python train.py --n_layer=15 --d_model=256 --n_head=8 --n_kv_head=8 --head_dim=32 --d_mlp=1024 --vocab_size=1237 --activation="relu" --norm="layernorm" --norm_place="pre" --norm_eps=1e-06 --positions="learned" --qk_norm=false --attn_scale=0.177 --bias="all" --tie_embeddings=true --parallel_block=true --init="normal" --init_std_qkv=0.0234 --init_std_o=0.00427 --init_std_up=0.0234 --init_std_down=0.00427 --optimizer="soap_variant" --lr=0.00356 --lr_mult_qkv=0.4 --beta1=0.95 --beta2=0.99 --lr_head=0.0105 --grad_clip=0.5 --warmup_steps=200 --schedule="wsd" --decay_fraction=0.901 --decay_shape="linear" --final_lr_fraction=0.02 --batch_tokens=[131072, 262144] --seq_len=128 --doc_mask=true --z_loss=1e-05 --train_tokens=597400000 --steps=3043 --dataset="wikipedia_en"
Each number is 128 + 24 x the weight over the matrix's rms, rounded and kept within 0 to 255. Layers, rows and columns count from 0. Numbers have three digits each.

# layer 9 MLP up, 1024x256, rms 0.093, rows 932-942, columns 0-255
154114095113113160142096185145093147136120143129135121167152124164129127137104127138121121133118153158123113117106061102095136133078114140118099154163077132128100197106140138153155155134166117112152118134136123168111150121117119163115140131111172092169116106107105129120146118159135146092157093136125095080126137114120138104139112140121107140108113051117143131135130118124125132151183103137126136128114110152143165148104095112149105154147088137099124130129130094140107160134100138137089135129136110131173136141146154141140110118098114154126082138115177133178121101141106123144160159136119148145095127121144101163141153072110096108148142114180137072076105132126075109121099110138134125152072116095130109120122127100166163148139105111141098116160101111121106147135110109
123143122131120124125133103158120144130128108132124123142137147138173123124106136129159149124141099166154109148108114107143094136118129149108106129135063145143147100156176100140105155088152116152137164096109167165115140147132123132121098133159136115080140104118153112114166154155138137128092104115165113126129103142094135114102121125184123102125108122120118118109127127113122134092135139112160121119127126184126115146152164154153156126131130163133172160127131091145139108132134094102094059144134099105104163135133128146119080130155120106115107111117163117140131107111122151128117124127129123149151108135055101143146100128087087114130153110162138117160144071110161116118116131120102144153134152133110167121098120103145139143122120172122136141179116142109145139123129134
112117166129138157109138120144138114115140128160141151153175157122096135140070122150107103123133131119161130128119141154143145166120099150159124159108139118097134161129088137109130102116142159175108128150112146137138092111149166158105104111118084078176117122121116130147108159158123134131149117143151189126134122125079137164073120094134157133113101168125137106113125125116175157122109131178125095136120092157104107152129106122134128081075143150126147114103108117102067120178095135112158141134119150102099109125123181101092082100154117149139113102109152144123170125118153107133111115111120123098112121136067147129139076054166114180123151124094183138115089115132112099165097127117151111167159144091123125108116116099136124141136101135116104143119146122128149134137110124
095123148104095115140133147126156092176114105156135180155170123146113086137121158101142148108148088147171114098136090126139170138148152119145186123159103164157137074179125109102110145142116122136146168083145110123117060150139129136162158094134089121108143136175125132150113161103120173136139150141136130109139125118133126125116107128161107088095128153149162176107113142131124138144120124151134116107094119129157103108107104100149092105123117143108110099089103166113145147130150126150120127106119098130149135162146106145126119137123108115182165137087145123142112110137132148120084141146133091142114133145114119122101138141184101170128096100092086148079129167092107178124174130101090093114162134094089132143118122120123175129179130119145097129137148154109149142153094129
134152122172129126071102093145111109127101141118162116148127176179123131115152142174107143134132106102136156127129122137121112155111078103144123133150130113119137111165124155157160105119145170106143057141161122121122172138119164113130148140112169119116168148172097122110156102147141168140171133151151101142138169154126148116175133142141124140119120128073127133146075125151130157157121142135151127141099102165146193095158116111086134110103134150106092135177122149081141136125139134133159090106146127114146106103131136146125162143083129142117091121140121170166130136133124164135141107123119083129129120116117164111147078117142153123126124118099117108149150117087142145154108120155149159172144083119144109108123132132109145127144140112115107164129172121129142106122128114
133102145168101123135130085137144115143122142110139122116123160091131114146178126129170094081131140127119116093132147154093124111141102131153189123107163115099090158125153168163144127149163109108107153108104045078145124100145105091103125120121109131120104148140115083084177122095159133078110151128164116078147100152187138115127104121156156156089137161141161165103138118126194133146099105140150140132137106161095151096095139149133109076120138148132123158114152130146154110108097106129098094092135138159147172113151141141128117124080135149088095113133109135180174153155101102107132173117085129181106136070139090147146129113135113125116145102149101107119166117145127134137094128134117144116128091161138147108118112114106123141153086106108130136107141158144174128126093128
123164093101119141134095141145114138144146093151120167110101102148122123122129118123120137102153105116149127117125164094157131143153120140084101129167119108145143153092059130122123151094109170157144138151140099119185100134090119159162107118162121096132133115155111098111114112178146134121148086128158073153156122105161150108080117090132169162121175171128111113145111161125132114106158127125134107110185135144128152120112170173115112162131148145159152147143079143096110143103103147156116123140135149097122140143135128117171114114087130101101084148107078107133086149160118133146113121120114104090117129176136125109172174132120117101132129161120172129125112133113141151073131164120158090176128158133145113096101113154124128138113135101099125142152152128091125130130143085
185147142110098112129120134082096136125165159122161093127163174121107112129149161150138149151137173139153121158161140121134094112151130156112130115147113076128171128146140168066126116088111159077118143133118078129144128147135083128146115123083099113151129129164121134082153136162127148114121135092126108123142133132146093147145110075140124075078153138128103116141109100124130122098160132173113150106145117128113152128087147124101090091124051110151139124146124109095142143106100131135133126101168130156128135153134138078106155177124149105131098092114101064153144135108118114169125162114145108114133195122092122086150159126145129085145155133137098031101115115131181088100125157139083114146138105148090162130146108097152129136107158097144102139154144133161095149138164156
162133108143104144136165117106093135097074120117189105145120159111135113146097105143111143150130175139134075140150151131154114164117098122108150156105139165104151115099120116107141101133163143125099135128105132130166115119123162141161129154133098159153110166143167112132152181144161128098136147133124112139110077193163140124158158152062168142153167140147081162116183134104124155127127097117124086147109142140124132106129118066085136122080151102132135168129133176169116157148128172074133157165116077105142142179154118116128126102131170096102111113149142161137146059109096148155117164113180106128131139125164105129167148141088127156090100099140110196094125118106134196118118079091185133093101110154113124123156100084124157109125139133141170112109110080141109127057136108
083138180109135092134149104119146149116164135102052145122156118149115104150136164130130141106122104127181143111125134118134087159152129110090163098117089134123140134116089155112156180073108134134132096109118158114118139120126144127160144134148099066143138147121141134158159097150105154140124128178125126134114181146183137155134113119093115122139104120169097074173133128119111112143145104179131155114137131184106090143119104128091160122134160126104154146171114170081119086124134139086095102119100169154133140167135117192111123098123099134098151112120136159180091140153119123149153130104130132090113143114151174114131045108139131138153166106114115117129138147123144142123127103125127107136101090132158123104114122128138114094139140130138152129208166141114116139099119079
198114122099144117126164120148166151186109138144124087086111099119074156093146113171143166075155201141114107195145134110117148122157096153114134117149106117122204140147101116144087111147125146163114113179119150143171097092125135144114122200074112104150112158157098101158095112128130135149175069159145116137151134136132106117124113154119117178121135151094106114171126162173092088121153109095154160172159153092142152085148141124147107075132122124129153163141105141159115082095118094107140093124126142121155156129173167162099135150088103109079176142127120106109147134150110168146098155054160161128138156129142130123081099210131139073179131084177117124098173141083099107136122131162123099123142126107142106150098152084089130109121098134144086136158118130138121136117160121